config = dict(
    n_layer=8,
    d_model=320,
    n_head=5,
    n_kv_head=5,
    head_dim=64,
    d_mlp=1152,
    vocab_size=3395,
    activation='gelu',
    norm='layernorm',
    norm_place='pre',
    norm_eps=1e-05,
    positions='learned',
    qk_norm=False,
    attn_scale=0.125,
    bias='none',
    tie_embeddings=True,
    parallel_block=False,
    init='trunc',
    init_std_qkv=0.0239,
    init_std_o=0.00599,
    init_std_up=0.0239,
    init_std_down=0.00599,
    optimizer='soap_variant',
    lr=0.00473,
    lr_mult_o=0.97,
    beta1=0.95,
    beta2=0.95,
    lr_head=0.00696,
    warmup_steps=200,
    schedule='wsd',
    decay_fraction=1.0,
    decay_shape='linear',
    final_lr_fraction=0.05,
    batch_tokens=262144,
    seq_len=256,
    doc_mask=True,
    train_tokens=749500000,
    steps=2860,
    dataset='wikipedia_en',
)
Each number is 128 + 32 x the weight over its row's rms, rounded and kept within 0 to 255. Layers, rows and columns count from 0. Numbers have three digits each. The size before them is the row's rms in percent of the matrix's.

# down: layer 2 MLP down (transposed), 1152x320, rms 0.118, rows 866-947, columns 240-319
# up: layer 2 MLP up, 1152x320, rms 0.124, rows 867-947, columns 240-319
down866 098:083198069116144151138145151144124136171100097144097104126126101107155113177162142144166091175115136154084095133083112140161102097119157142130157122166096086129075132106143176117123182102103173150137133122172112146151146135190101152103207185
up867 115:148078112121102081082115118095156105096146124135171178172135168124120078141136072134101101137173117186134142101175115149128097131090132155113093110104098129107163150088124050131169158154159153122174082123136108160115142149181161108076149137
down867 107:101110109084132169091151170103170077113113156109147111121168045121117060153117104079108105091114146166176069128115131148131119180136119073130152096092136061155131088113179090113146141074111117125079129131120147135100151083133082125123153125
up868 090:166136118160086156166137115077153135183123107111114095133100155135123145106130103112127131136134224098132150125199189133099164099137107189076054076159105151100076118156075130164158196109141152094107118185148162157118080170111069139113135210
down868 091:146148155178153155188151147093112097081064164198074099159103125114142111195087086114151119119140107145156104136127142101148168121109128038160111158135167123086140076106116140120121185129084138140109133112120136100223115126169168130089141098
up869 099:121122139130152130106113130114065125130070112187125084145143115125103135096167121094166142164135147138134124148137112154171150186158145107137105142087115064147101072052159143117086156127110157113087096146125165146160096193108065105134108189
down869 102:111121135112159052120132149065126157134164156152154075137058122078104110153101050163169168176109183147063149147100127110113072085116114151097124160105109142111104108099172092122195118105116155156136147123134113140132146133142190124104141111
up870 097:151140149153135152123126131172070137131159192103118128125106136131083098107141132159104063104157069109142129112150120146146093055118106166060122174074114130054165137096087127193093141132119138172110139083134217070155133132115100123068128207
down870 093:096193145188116111132110192096078100049214081166121149150050114119098158125140139164124164166099216139151147106075078093187133108181107147111114102128120122151142144135130101069185170137092129146134133100106066176126142106110146125168096161
up871 096:145174154091145092197125132127078105110128143119099135064122121122167123097093134145161135124156101097172152107121130123184151118117133148138104109144077107112152165130187096150075161061147102152126106196176105124146105197156146119138112119
down871 109:135135129131144108090168102140051131094128186087101162107143114087134134138086090075108121154125097134150104072090130122135094111147081106127081077150135165113081062114141130111064084151126097163121128147126143171116174091104124162129150075
up872 093:105153156134131045094123173123117115173122176156146069152118137173213145129196145144093113139110131095146150185153137197120124137139148172110083131122095071162141119118128143139199110159063112069084186118114136133156122084131142125128094065
down872 095:151174127108100176110087149151162099093094123043106180100095076117124141128129167142163112084121151132081055111108120043140110127140151133183104108169132159122059138132149089142139140116106141188117155158160089159147142137179119122046157141
up873 102:157144165127128134163114186149166142126125140182099112106132091110124132123169126160105139135052100159125096134154112170156118126125120149150118115150064124139078202156133112154101201124145137137097116104150133170133158149107132087139110123
down873 092:148096088135132112125108113121180192117129127118110142159138162120113147097099134135141095140209135104119136165164105153151165103151143159098191141111151143123103063196158170139155101144146138120137102127088113130152093145062172085084103146
up874 097:142080084068131094115112115138146111139108132115158119105108106133065137129141121147092129146119088133089143094098151089141179130149153140135171124142155142186145183164121101134140173126093122132219152147088182174142152127147086159193065190
down874 111:108110037088147134092107174091158075105079143115122135132126142133142117146101172114157082113136129112137124105149152108119181085207101140101089077195198141092151141162105137139106092123157142148146132091147127101108061197130141125154118158
up875 097:102100152104165133165094103087174109104142157133124112155159119121114114086109144102172080154088158192128164130086149178096129154147149162149103150168139111129073149088154171114105144174165192164099114099112129165171136111134173172071114122
down875 099:155194141125150113149203067073132098225112113118147114130123167134148115103136123154142037162175162155135125205160165107169176163161156119141133155068116141073156118111112145085145113102189145116145123122139137134132137146088152099100116107
up876 102:143158174168125113091084097118126112147117067148158154139111147158118119145090155181125128096143168088128122146170148116102156173165131112089063119153104141170169176078098168101131140147122089146121199166098128114104111160137115129180142092
down876 100:161135185126110161158113093098175099146147125137093174156160101142164136082214154111110157155142208109128203138118121174159147123074129144105117158148115119093115134131140094131028138082106124119117093136148135118144129152113095130143124112
up877 102:141112138036108117054106152148150155111117101088114125191173114137132120126148173113133134090167123110126150152145199169082146109161152099098155105209150080115133172146145179088164128069172118128124140123145096127168174137079109140130085099
down877 107:084123106073122140104051210131109163147099157090140099137099160165135149135155168171111153108091134149128140126070117147077111141121141159068150145114085112093131087080111139127168080143100164065143219126163100144133133139128141140074071153
up878 101:117173111077110128144075084089152118203138122131148151094171078107161138200110154112121120174167144158106128163114122136087123105127144168163180098142072141118114099214115143197110147203080136126118108127158182192127108164136113060120099117
down878 108:125179097171131139089102184125167117119178168052119142102182112099165103092121134136174098153148034117171102114115182102135111139149164169110110104143120155144166128125131153144159131068166134117172138181090107114137191210093167156154124110
up879 099:139110154162144062138161151117141165089110151166106127140126128126144148166131087206156103121136117122151129135173147171064133067139101159117092136078117130115163145181117100116053122137154185138068098119155147142156158158138177132134176067
down879 106:150167116176160122108102122145192130151177124209149136119070121102119167072151183096167129142136116126181132138097109149154036089101097124124118125114136156092105150141107177143163102189128149175164105095078173086097087174129151093130119161
up880 100:149144121106068175168076169148177147150152135130146098132120090119143153098182136102069096137133216180128107155126119087100112138115173152121146135124124115170133118105110135139161103165145122159032121107111101119132119161128149161125165095
down880 100:054077118149161099117151014175132120094143123148148118127127158124110122124100085160067163148133113109122107130117175131093147120153128115144104125144108171088138061143154123100114137139094178108122131114130124115093138134081140152119094177
up881 115:107149116123074130149130147059189203131103125064194084144126119124091132121099142118168088121141109094165089145185081169199109144170117150099142118108121141099118170170086125090094117064135136150106135106132126194149163169136092138147109151
down881 097:138156138155179146124193118102110106144115130175113132150120085093091121179116112151152159085137138143146174176130129153178081084111152138154147123130116125145132078123121154169160115106115141150119125083130165147116146094114074149191170103
up882 095:162088122093129111116124130177155126166170083114147115108178187133132097207131121040138112141112111106166109078126118117166093086176135132158106152151105076133078199130079145132094102143108144158120163177111126097202127159193144074128191135
down882 087:097189157094117136143119096073128135126107160137131117129114178101191067098118159180060139093118131176113175176125142097100155144147136063148121087144170148094124111114179142128069138213157187121175113133114112117136132045087123142143168077
up883 097:138086155101154095081166129087057144164168141082169162145101136178108140160131118111161135167118104132172140113131094149141137118067160118172105182166102091121100092141145141127115147142104203120111090137165097188211061095080077141143155124
down883 114:116127205145121087097106153127139102139102176163086113149101084153095165135051142163102134169108131133083077097137165127109111121104103130060094099137094094154125150112138078102159122119179106102072106119097194103175162155103120134146114164
up884 099:088099207159101130109176087150103209155178102194116127158085155178103131115113195084153141115092128167134089157177116160078140143117127156143124141105124192059118145101098093107070136125137063125137115117179158132097184135149164164149105135
down884 100:101133126141154118098131125137123068177112138142178121110119128146158133093095135116059106140129076116146083094061093174121149092125159161122045139121052070127138156087157178124092116160117163099109151142135152167129082080117126108087129127
up885 099:125141150146120071094137080113132110147123115065150110082099094125120090164140138099137104088140116180102110155183188165145122134112148071155158176136092103068181163172078146049170154182107155123073126105124177092102157112123134079123136151
down885 101:171138111123197133139125121080127119078128073107108122078118153147138153171112151144101141128099111134117120123113175111153178145118090084145157186154078125083132128089127188096140160130164159113146164163105123153113192114090153116160157052
up886 099:090125151165146130100144125176188097134182068130130115113110189139166163125183129119089157196116121064127166086177113082111117182139096076099161132124139188147129113147113150121121175096110100069123123137158097133117092054128165128108128096
down886 096:122140139102163109142098160146149152137082156133105131134096108123121130175153089168132125071136111165120092098113140110136107138089110152138091132177182140147081133119155073137140166199190125064149108082114110135128191083079150101139145093
up887 106:147137093158094130124100112094112135140145158092121133099120150156145162118147173168135084213127111106137130158108140121125146139097208142129138157160134121134086146160187095146159098182088154102105098171118127144172166123149149111137128184
down887 103:115210156100114107103149171085112119142081143116146129130131047153127115135139144094152107117048081148125070160170150150134156120099158137172067149111170151142185183113114109151198124080090083158118128134109088108116120071146116138129156180
up888 100:120150084175047099118105118072131092142151167121146112083140099140132147132117137092107108144140072105151171146079084079151149117125130169149104131176154117142141097147112076117156119144131155097152104139119103173104130129144122091117081080
down888 091:140160110082160109151098162108154175106158074153091155147141168114156115155081142118151140118088122113102123102054088101110135145041178152100150153100114110138128160115163155086113163183104056148032169199142139050125096123111139151113137079
up889 098:151098125139121098122062077117115143171121171168089131167068148099170158161071068168162093113191161134129120127171070113181089128128145145128120129101152188073043137135149175111137124094150120096117140107116123114120147136153126102116161047
down889 090:087164133170145157119144080150221075112142139109105140138162127151147092165168154121110168148126103173115094152119117120115188135145124126135169086159083127136155112085114180212147147122064207195124044139084136182139114081091121120123137142
up890 097:134098105153111142167166162177088134115157119124130159168151134079121110127116143093099076157095115178081050151158157116096154166105111127102082108188109140135108114162170147180123145112105133121106157111170150108137127072150115134171139152
down890 094:092176184128185112107091118139068124118174060165110085163135120122059130197133133148137108146202066058155158088107123132112108140108157103079085126098160079097123088136156148176149144134126183164137054111103149132097128162143143150121133134
up891 106:111130163173126194132184024132140086153084105105144151098120123147086158062139171085142115170138148152104163236146145084097129137132218163133146127156093082139116140179138116130104077154169122115101141074212107118128161081089111124154121175
down891 106:163159129100121152114058098089097106135145092096137168125089148167095118138153149128109076150143058042096170126149083120080199092180157126156114114158125173126158124074127155106117117083097129135131115129123137090127152206131118124084124152
up892 095:115096091117122054168115121056192155098131175156133139158147152127132139146091157127169171167149053081110140117193178132175114136152101124057138128149152085110162059153149134170106099116110167095115153124128174090116108162131083122132200125
down892 104:139132077145131089079091122155124120117142123184125162180194097101080201148061109135173143071153012144197157146130098096108141120148076122135110071094120113087130122168122129137143098172208094160151143127084115126158065111140143121145181200
up893 101:153113106125125107133134114138119132102201144099096193136105089108086145147081188111107119049066120074087118158146133154114094149087101102118083165156128127095140131141117071108117170184115138129137172130154073168093119092119101150139155114
down893 107:108120139203105144146099129117067151132146143151112125115151159093134186056192147146136151053115171178145166128140112160165120202181075114150120139106147134152101124174154109126123089093035092053142095098182066081144128123121145182192098133
up894 097:133168121125118139148094106138128114147119062124129168069167161121204111206149114128128138189148136067117073132141150150139119080127148127116086070101128131105122134082108106161146155094085155115110128113188144126138156090181094137116097183
down894 094:062120104097126132038166191128127151119172083210122165150123067145184152142192084072163116080174091108176154100179090048177078147133127120119162126136119107093130069133150104110117117140154182123111133112110110117042130123068134075157112078
up895 097:116118105113133185140199121149142111131112081099129111132130101122105123118180161121103121150132117158115140123151142082114109125134098102138112195129113120119085096127099123129141151130133141078134163139096128157106107092139089150122179102
down895 095:126144182212106087087095144111125121151080099154122082126141160127134147161106085110156141191121151164127116140123113149128118111100187135097086142106191112065163141149144106131131076168099102149094105115136141078167135123137131104155097153
up896 107:153111079196189140110073144130138150073123157129201159139056096194159154140119116120120151155110089101100208097121135205168122129160120167110131113076093093155057076101106123162128124082160104119080105183069111126117136119124104099159156067
down896 110:080078119191119129147150103107166134118099089113195126128119135146073152117101158117102106150113109114106120135110124136069151097097097048146140143166148089133135121086108063116111138154097164145183118169113103141150146142140147116141180175
up897 103:080126154103108180151127150085122130153098114110104097181152133158044114081137115066126116143161078093130102121110096058087126119089120129157135100116170127083094098083182108085106110148146171111121165154201143106152090159124092139069107139
down897 102:106145125116109095103092133157149123140110107171145130154091045141097140162134182168142139127107096091164135097122188158182139120159144124138110141190120141161061101125111148112150182101184176050161122122144175095168129143134134125121138156
up898 089:093134142124105157160117152097107118193113097130134102128106135095132112126109122151100158127153165130162108116160068054064125135113130136128136166148072152161102101141127124096122144053168112120129085127113109156149118116142132127083133072
down898 099:140114173084183071102137106138120140125122116139112105150081094141156084142134126188182110120108149042121110103114140117129095090137073086126128169103131143132160107078136144118087091130077177146120139121162162127105151133061151153162120178
up899 098:162101144130071128036206158099098094102187176119169107136160129171108124167111133148144114013123123159109058139156131143095127091127093143136178078138149151079095142108112148107116130173171109138103078125125086123114129104115121171121122129
down899 092:130142120112083113150115065163166124188140101104077120165144099119083103080190160156081104171108158057086099112112134125084118062139096096130138079163149123143137156170093152156130108128103142130196123153152112150118111079108145086178126147
up900 110:036134135120119146157165066104150074171117104102127079130141133093087109121084103184120164091143185136133113169125140076099133131170068097150171122138130080119142175133147064119125131129128168152147092123175128115125143079180131190139147177
down900 107:195187139133076129102151140093109142082111144161173125144121138113138147110121154166175150141103109180072139078137178123127133176099203181166118160162102156162161128157069076152125129154138083093089149117121126208067117038093128113149180092
up901 093:133144118090118067102152098130175124143130126089119086042149118164046126161160135149178080093085071116074133133134129069121114154144218150108157118080089146141099146125063130145131093180112152131123099146093154076148135076147132168146157115
down901 101:117139109128078145126105120076119143158149078124094155150139112104054095128131163188132137179120159089068147138127157132143202143101078113141115141157147070119174085102212142111209107147149150099102088178197122121164130060165127128080134161
up902 094:085111113120122122132067104156099152142115095093104080097147189179081148064158112161111094104151114033161114179135160142096108180116146107153140183119151144089116131113117113082134134123095111139123112187133171124140102136161116114153191146
down902 102:099135135141153167169128149183087093117163149212112107073124131117063098163101100185104117123125149133191124194129155103164151124164129118077092079083160105117166142172075126136132158115179158108121070112065141165156188161168154145096168113
up903 088:115151100055133103192089117121150110146095098090154142129154099097150184109086139151136190094131112058141177164122108157110167077125111084094184130110068189120199191117141170124131120066132106128135084161141120107161100146081156141139092166
down903 091:099083105199127168105125107103116115095156108139098107169187115164130080156116145167169091137125168137186168118120063090141180160112129139145115080125127106129118150120196129115149111151118124129189102171102131145126114121202139121129155111
up904 100:114125130142141106153137143163128025143130054093141192130113049163110136110092132134127120120134106123144127137149100112122100188186085121113143159112101125110122139101108135093118060180113119133159160107117186116136128108166148121159143099
down904 104:091122111106153160101185134150115137142127135131078150104146145133082126077110174143079079081108151156130126121145103050129147052116143133150163124139136085115105154112125122148136122136112141105099128153148151192135091128147093148126103123
up905 104:124186111128086109109099149132127131176077174084145126167159156086173139171091128098123141102147136159133134066139097129102149163139124101095179140141089151102148171110119116104107119149128146170070078071119106148062043111131118149153144113
down905 105:162126136192180162129165145143110070103145175143068140135156131156092123132121176129128143190068158140154187141110116149098129136146080150182106162072149125101122114105120153101128151137106148104171098205204116099178122122091111192161082127
up906 096:154127038093144104144066072080150145119092099129149167108171160138148125148143134097104089167131149058140062119133094147110123135165062141139137096077090092142120186164071109146089142180127132139134110130099105106116202127118174130178133117
down906 089:112148220180152114112186119124085117132132091115115136069085137158139112178112067183115123162190110144117145197135146095133173125176093144144112087193090101129088100086107174177137117176130139160112118108107144139134169137146085128108143171
up907 107:148117148163186112123087132181154113133124132095166134148134100151115047091105151158104181106144144155156122165114161108129143111151111111169151128088148154070082164068137127080147118161144097086141125088151114182165137183150146103153126137
down907 105:115104168096146137097108190112168147133141150097140146090139117130127089221144109087160132114084149195118130104157138109121157186080175144148119172030165144073099135121141033118111124130077169172111123118122192104066129166098167089070116134
up908 086:111150079128109175101119163120138109175158103109120150157139080068127124143079132161127113100107095149163113187053174089068075163112104184029089173112141115128149130135134138116126156166127161105085132110146178136119145126039124089182128125
down908 089:097093123156102084140139126123156131084172101150133094118117153120091157091158169151180145128078135100171143113166080083182113165087158085099169054124165149148115138174169121091108191138099106140143123161125121122171137172111130128112129110
up909 089:100140134093169127122060141114083171189086193087087134125160034143209123168098111123124059127133159111080165116135102117138059095180117097104126117106153138082128091164099128127120098192169128126142138150160127130130119140098133110120088122
down909 101:167142095156156187137133152107069127129152146132232109104198197168131129165139156169116163121159130134164066166093101193133079162136087176128070129069139104084134070124085077128076110114085098190088141125135121183104095160180172129122093159
up910 107:099152126089175133104139101124159132164127175207143100108106116134083164148086142116091112161138076181117132125122205061105169151109119073118140174100134120093134146129116133143103212170169150144080114118180216123113150070097076134181101125
down910 105:089179155124149123143154070134136105107157083079139097117151095127185072150148112154140112137140180088142170121115069165103128086114181054089116111037091133166079168121110154118119061144136084153115103093146141126088139100154118137141106064
up911 104:176144123189090063097110165185172130128195119138091105117148232164051095097111101100121151088106136168171068143116130134108121137104135155182100107103124172135112107190142096135149124079139149091156130126104188082119140041106143127104153132
down911 098:164166112156160114087119188135103178141156213129115089092115084115155129119096089106167073119175169094145107066125112079075146139154112115119133105156149167139111176091159158108083156188139109152124168124140151066096124124052079185176100110
up912 096:159111105175109187149122122147108148125119140114153174185126074112162116147137126161171067118187159168038181069142175087150102103099138132098163158134118081131114099136102145095146129174159105062104127100133124113128156180183117159088114160
down912 109:155130148073119108099097207066088102111182101141108109049108128071106134136137081121110098099153113128190135119104141137138171151124167149098101150088136160120122152115166140159133115134107115153080117109087116146146097113145124102148156163
up913 095:146188135125144134125096072119142138123154101154120164068145169078141113159141131119122163155088150168103109197129086087137112119105110139179125058149107095112073138140113173082120109129121134135155067142059160131109101171184141090107158169
down913 100:067131120174150122129121101099089092135102165174074147148097147109085112174116124153067078061099115131162122097105186158105130124148125107121096130095185107058163176108162081167104109124063085188109109118126109197162141160125100140082166097
up914 109:162161111102096153076130141099116086184096136054164125082105064130112044089110140124157140115021158051094109139233110157097167107172120094147074138136095060161120094158124151114123138100142086145104095163161097191124164182132158156102099081
down914 112:120157135114164182126166125155077165145114078124093180144177143103118104150138114146076175123118135045090127121133099186137127177114073159096129148144133152165077138154111100150121156113020062099185172130131125164142147114126114188107201125
up915 094:155128137162070059094104176167113124113123142127153114128116154128149102106166160066136128174097087186147101118160104124146124145097115115153141081121099131083134087148139042109161098094109111141134141154138067109085191145190087134123154085
down915 089:171150133135194148112116097117123147062098050136080200148080144104117160101064124182047109104127147120127165127176078145131136141151079156157123154135166112158078120114089109161123160130184127141103112151148087135119094072113113157167118149
up916 092:176074076127125152165037137069126102130116108140116128123105106137159115113173088165117066121082174149134171163126125121146118106118151138128121084125106101116127132137126121134133084177131137125234086129135092159163129173099151110153156099
down916 095:124170139071113122077070137062165133169121157089095081147097093161054076095154152109122161071080141076144143086136139093158119115244145129164083082115088096172170091112112083131127171080130134084119108127148167067132128130159170084108184122
up917 108:133127164121153145097093128158021106146117063056182131132122103129167146127144151127110138113121144131130104163106116097109170131079132133135116121198134103097116173105126150149165156129135137044169068119150163149140118058111123110096110114
down917 097:105144124098138190140158111119148161130162162194101179118097125130097151134150056058141130056137129107158135158164127128143116117111103125147128134144179183125081102149132119119133103141155131101138160103121101075108126161144167125144086137
up918 102:169136156064102152122134102112143176157093126066149147172167110119129093168161164152174212126179126161087138168161120157084120129084105112120105145097084123156092133107146088132163150121208133145121148121100145091147145091106090151081166192
down918 101:156116125117161137178138124136130076107163125169136126107153100146144114143119092091111162108177092129174161128090155144156079102184075158131149066138122144097133091129126071169095114103151073094142131160081060092131119080138144120113157116
up919 096:123158114102150091143170077090152135187162152145182105136159094134166140136124110136155193114146104148091170062161108084123142109128172207152097082148083123123157194161100148124183154151193118112126155118086204143123125193152118084139093147
down919 102:160142148123119148105130146113071143141056142118143096147101171091126237098077161064105081120101039121088086161176155095188133143100162084117152077091176128157144079149137143142151121122181123172118146106072101072141124103080084134112100083
up920 103:161129110120103206061099071138134157070157062041101118144167134092087098157170146156164150103157169145122130145106171137132114123116183099227220112136096134116133156110064103078125107127175110138131143074130126092129161152128114197134214132
down920 103:115067171126100116134118119113063094146101158084131147132169135148149138128118124106089102136096092169151089140163208132125081127125111147061025151125055127063169134086104124143151143108104138167121170138164135117174080133116185137126077145
up921 091:120118170106133172098160088104142172118126106139095081154158118095120185094083100152123146151127099157106126073162159096101070183155155104169144189115126184110138111130157103092179149082156140066124096117181137149117130110107133109150117175
down921 094:138185141148140102146094193149130122133172156097073158101156091169139154157170139134170164163123137184150132136100179138092154102091092134085074117048116106075169139114118136137109092155128135122162131143116148101187093114115123161093141071
up922 097:185116113154143166095097077077149102083130147170119056125134091153167143082137112077128157144117162154072097137120116120184129188078103078084146149185145130133051128123135092144081160213161098154146093153183118184160134095117166139121120164
down922 095:107111164106125085114085105118096089208119167153132137132144117134170126068059094143181050116161100144127153130131090127158085107112176101182149135084128087117125087100121119095188150083185111165150144106138172090110116109097146094122095104
up923 104:180118125131117135116128157185123145096124112133139075110127101129138113068137114142123114083145155168194122109083150138155105147166122165130115138042123076118142103128114124146217155149149138080070119095127177141111180133127083131110114088
down923 102:041174140144148133102152096070135130093147114132103177168157104126122155127056132143140165195074127125112123164132152129185186114044106138126150111128081177138113121101060157114101108143144175129150151167168149095140136088126147110159157119
up924 105:135142168126082088131067085097126125093143119106079129131142122128079084149124188116143128075126091059154103105156091092161135109118173162147140086121098149145092138187097143122147120147098123133096105093081111127132108172136159112115169182
down924 103:138102063130109097127142115129139150041168098095125138113136177093184153098092069084139112099142077131097074173100175095150127106123146144169113126147155161151113149235137097185154103132113119081115048114133088119083077092120145124133109148
up925 100:108143172131178094117142156120078078130098104084196164156129180137170092092131102120100147152141100134128134067113141117082119133108118117137162116114086111098134136139145193136062170132148119101119162118175107126147126152158099141126122146
down925 101:152134127116145176185135092099110103076149105102105165143185125114111129167084140118091149132085163099096131136091106155162133118156151112101164133152141126041100085157107128109149110091141141158108112144087078164146154121134075162130121134
up926 092:171041114110085140133148206157141130197107142065118154149097084100122136118133123120063166104145111168100082140141143127074139147095155085137117091184135135132117139084140144165175161131189097202130155171133158148081122105161137089133093078
down926 097:108140130125186118131091135128111091111104108158130242104109121138121108131106107139197119175159083164112176093117151150129114099124138151098160127126104111065122115152084125110092092159129156146088168135123099143127137115092123094173193123
up927 102:162160116145097211144160130142155096168129165085081131124130190119206144143114136152098123152112130107129081095164160194139173088096141129179150138126101086083174129118161124103145160142157193116149128147097127188096068177159137157152167189
down927 095:137101120142206177081150123115215114109183139193158125121124147135127132124093128052095150100078142161070111206060187190139135057137149099182141104142159082193160115083107146140098107138102212124152136131111175064146175123128136137080156108
up928 102:135122186154101115138120128125174075149110067164113104084180097112104123107134108172152068074140125162087072168095201118134157112125179170113090178066129100081076144091099116120132115114127140123148090161092141169173152132149178080138115149
down928 106:126168083148087137144129130188133126169151120118102112107222120155089151141182164149107143104138082153129112112152157158099108114181064149138090125108108110099136068083148114090129099083054152164114083141068093094093155107155099117106201149
up929 099:119064160086081102141095157136088132177139144117132117151158127087109090114155087174130142169116182135098131111096134135100156107067130115146142148097145158089137113135129185114224140089145170097119138114144130164151102079102156109116126137
down929 102:133119140088108164138102129123111155150113066182105163132134176146128078134131122135129132142132146148142124114130138115142157118102112102101120148081074128090081084119139111112108123095110175117139194154086162099169069171160123118110167088
up930 095:134144149169107106152095116138125123143159130077154136160157154130127084149095126145153075148121108147108132101117144095098070173147120147121111183114175107157049131166161102114161102106162130147093094155129084145122160113158181092149092084
down930 095:150065125116120091116101140117132141114133173136134195123094092104106092129158138099128113146152130133162122172165159131166093079141113097084106124125058157113140046131116127152103159128090179133092086186091151110103109182170066141116172086
up931 095:139081142155123093149159104135134113103112126108120165149150116148108111188179075126079081147118147106103090064151149122128101137080156124114146182154121149059139106102118150121156113106183096079158139157078087135127156134053177106179071172
down931 093:125177152078148106072112125094135148101157140090091113117101147089131127084168126114145216216094124183121109147151121145195107112134127157162086127142156126164123142149125112116114101132070140177120128191115146094140130145150099128112156152
up932 107:159113083149114175110162125106145121083119089148106184142215134147113095150129102141115139081114126135115125151139067147165092155116107086148135089084116158081084137206120119109088160170121099120173195160167154132108119135142120153132109141
down932 104:087088129091083110121225143132073132110103060146079141134131113078156110154090083160116139149121177069111160158139104128118115158137106156152120120087191167144093144173139097112113102075108083107155150105119160076113179106155097193158125110
up933 097:119145105103137193101082080168142162165090076057094146126162113137129161109163129130095073126159102198138160094159166067178158115146144141127136112143191073095186148128145081145090070151134139110136141172136103129144102107096139091148210160
down933 105:108113156111126131098157131132125118133153100118079082113176097167095157161197084135150148090157096107144129112152110100120065167123124142060133110110082098143136099146065132097093147133089187170105153141119147079126142094094128144136148139
up934 099:128125166125064087086126050151139106138096144146101110107158126083189154126140127140155118119072147161097143106136151126123140151141139165115143113158092084172088157124132093138108154138147162116108092174122178123063122165130136109170119145
down934 098:106151136083152091043116111142125085143148134145140105117064104136093123103109127177209087120119100135093125096156179116133153108140132112125188053066125115135154133148104124068120120166192140141073096100158160154097084146145152175112135141
up935 098:116118081185188160120115120115098124152171101163156061105148116116167115157095083168116124122047152143145139066170164171078124129070123165096134137103120134116182144129098129068159156146097078164142187146157097171131130172133124170132101086
down935 102:132136138077131067147114111161143160140176085184142158145130136140063157132128185135134161119119119094114134148094118081115121157097106143121162127187157136193171108130137076172110121113155129100127062085035153059137134158179083158117140150
up936 106:121139138096131105092133131136127072186133098084150130161098095154111165156071111117142168131167131120069123186119154207063140112203097129115158119125129138101108125079107141131176140115136167078060119163120112142108152090145158081102135135
down936 097:142164165113066058133146101143174183123152074074078089148157131102106075144114103121127144134087080160143122097140048077123160126081108153073156102110101100113168114173117150096130074076072140124081085051149109107147121131089138157132187159
up937 107:126120126095153059144133108118137132124125144137090118134124134174095074148147196115152122126168112110108130083103089092096172107125126113172123146166154104123197137126129130106111094086113106119177066125153108165126141116101092084104037128
down937 110:150142163141142057183140143142120126159101117155096131171137149123136096123143140116113157127109038148131102115127089124103115139114171147120100117147172111109125081153112105114097134149107104158125140155135126073141132157116165163169107088
up938 096:116075163113165121145099166160107114110168183163159091077115110122125120064134093158100082092169153194200085128176093162088108086136117077133098078117093133115119122071086162158172101127088124158086162137179162138219133139111168134128111109
down938 097:118100163053120128087116135111150161162098136119127076096070107155080099133176120147173099133165109124143181158103138101082110124133178172106162142148156117120083137111138110164159106096117077165172086105126155144115117148082119103114122140
up939 094:126133150085127215121153108086105140137112117145128148137181140186180180137159138134186043158148177134157164085120078088100149100140128134144133106110113140132111114144084090134164115158114101123125139105150134132143163126112088119167143105
down939 085:137086138151129128139136145155153140129204130136112097095121119197061137136148119139110168097119123118140118186139109160122147129086114189165087154131134157193108140127185142125111121088132154106087112141119112107145166155123176136072114122
up940 094:139126120104113151100124119152150119148133108120114168160136101156158164191161111108168089104106127085117127095164172125125155098178131177153149172111175146143116141112082069124190159118104125164169182138167181162070102101146170125143054091
down940 097:093135145075117130128075121114147109112087140070115060131130150101124086108116179133147129140150101148131168148071137167123096124139141139114134124126196137145142141087170135133103111108103117154160122160166090097166166109176093090136121122
up941 095:049097106142162073139143107155133088120110114154139123155115150154121114118137170127132066125168074117122162068161134152086140154098128103100128092163097098062128117132113082099193145155131144087148100191101079112162140124134179112075133153
down941 096:137120144156111148087160150113099152088141103146090108134084076117178125169182177107135136163152119159123111099140125184158186116120115134102095019166152127129140129185171143148121213120131140130136143182134159105175118100159154094142155134
up942 104:099144136168155135183084160134151097122133120101154107107096145095105136116109107102121112104158107103104180128126147101132108068157066175131104121107107065133130106138136071145099156157145184068124194109117139100116123152100098092193163115
down942 104:165150146151076123124150113100133150142130172138122119135143157121120100117168115146117125131165096164169106128159117143094125136191148139145070109087121128084183119191157103101150078170056122161158151076144163152138147109130147177137145171
up943 121:143084091161111193148109110179102162111196120168123107120095112117108130176132118135237130139133127145116185170144135114155139118081069105177068152117082135121161077180179094138141143096121105097132149124125124109128178129171050116146146135
down943 106:058178182147166142097135105129183133183090123166132116079133063095146135135140136147142183129134180106171186175137109129161165184112128169174099156130160130122166099182135145125169105121112100095178180109164087142104134078182179136185132163
up944 096:165105149133136139105089189103092158085130079078098141126090139117051157119103110150153133139148152069154069073171144092125189085102091171068089114139068168140068155063146053138103154095116158188161107175140090160205168192134111128101124209
down944 099:081072105094070107107159100141163098146167192152132099120127107095219186070131063092121135119120142166153103117069135136104117137146142117167171169134119176133212068130074099125157166115123145124124159173165165110119118117119153082127116141
up945 098:103121139097141180118135086168161148138118168151135129141126087094163112123158157141078120141065106097165128122145111118120073125082079088178142107132146149098117136151135123115174134134154145153178120100152113154107151137108113139123114097
down945 091:135119103087135075115160141149137105117148086111167110117125166166128103135117144164113079098118147114176119177146198097165165165108213144102109107149133140083095162096102126148101119138172182161133086111131084129101093150087117090159139172
up946 101:141112103144142143119115150128105154114175047069158098088198079125147143139185131070131133181134098136177077138149153058187102120208166163146131103154154144106148109067209148138115141111124129127122107144100134164134160129111124125148167131
down946 108:140156125064131106153125127165132091126072122130143124135075105138132076168177179180111115143145092085149160174121167137088150118140125136112079191103089140146135107102154142145041122166146135092127112104149128072144110106150125183115113137
up947 105:129127132165096101115126107180121130081139163071140124110088091177130129121174158147093093090101118089079089146185096105136139100124160127168132140167160133174130131152140110184114075145109151133177107067078121114112095122146106132138156126
down947 101:082146051136116181157140102181172062139127092159118108133148162119082087093126050075074126159117121074118156122134098108144132130157112136203043118119144139126142181074111159115112089150110145125112125149107108119105089105159088140082107083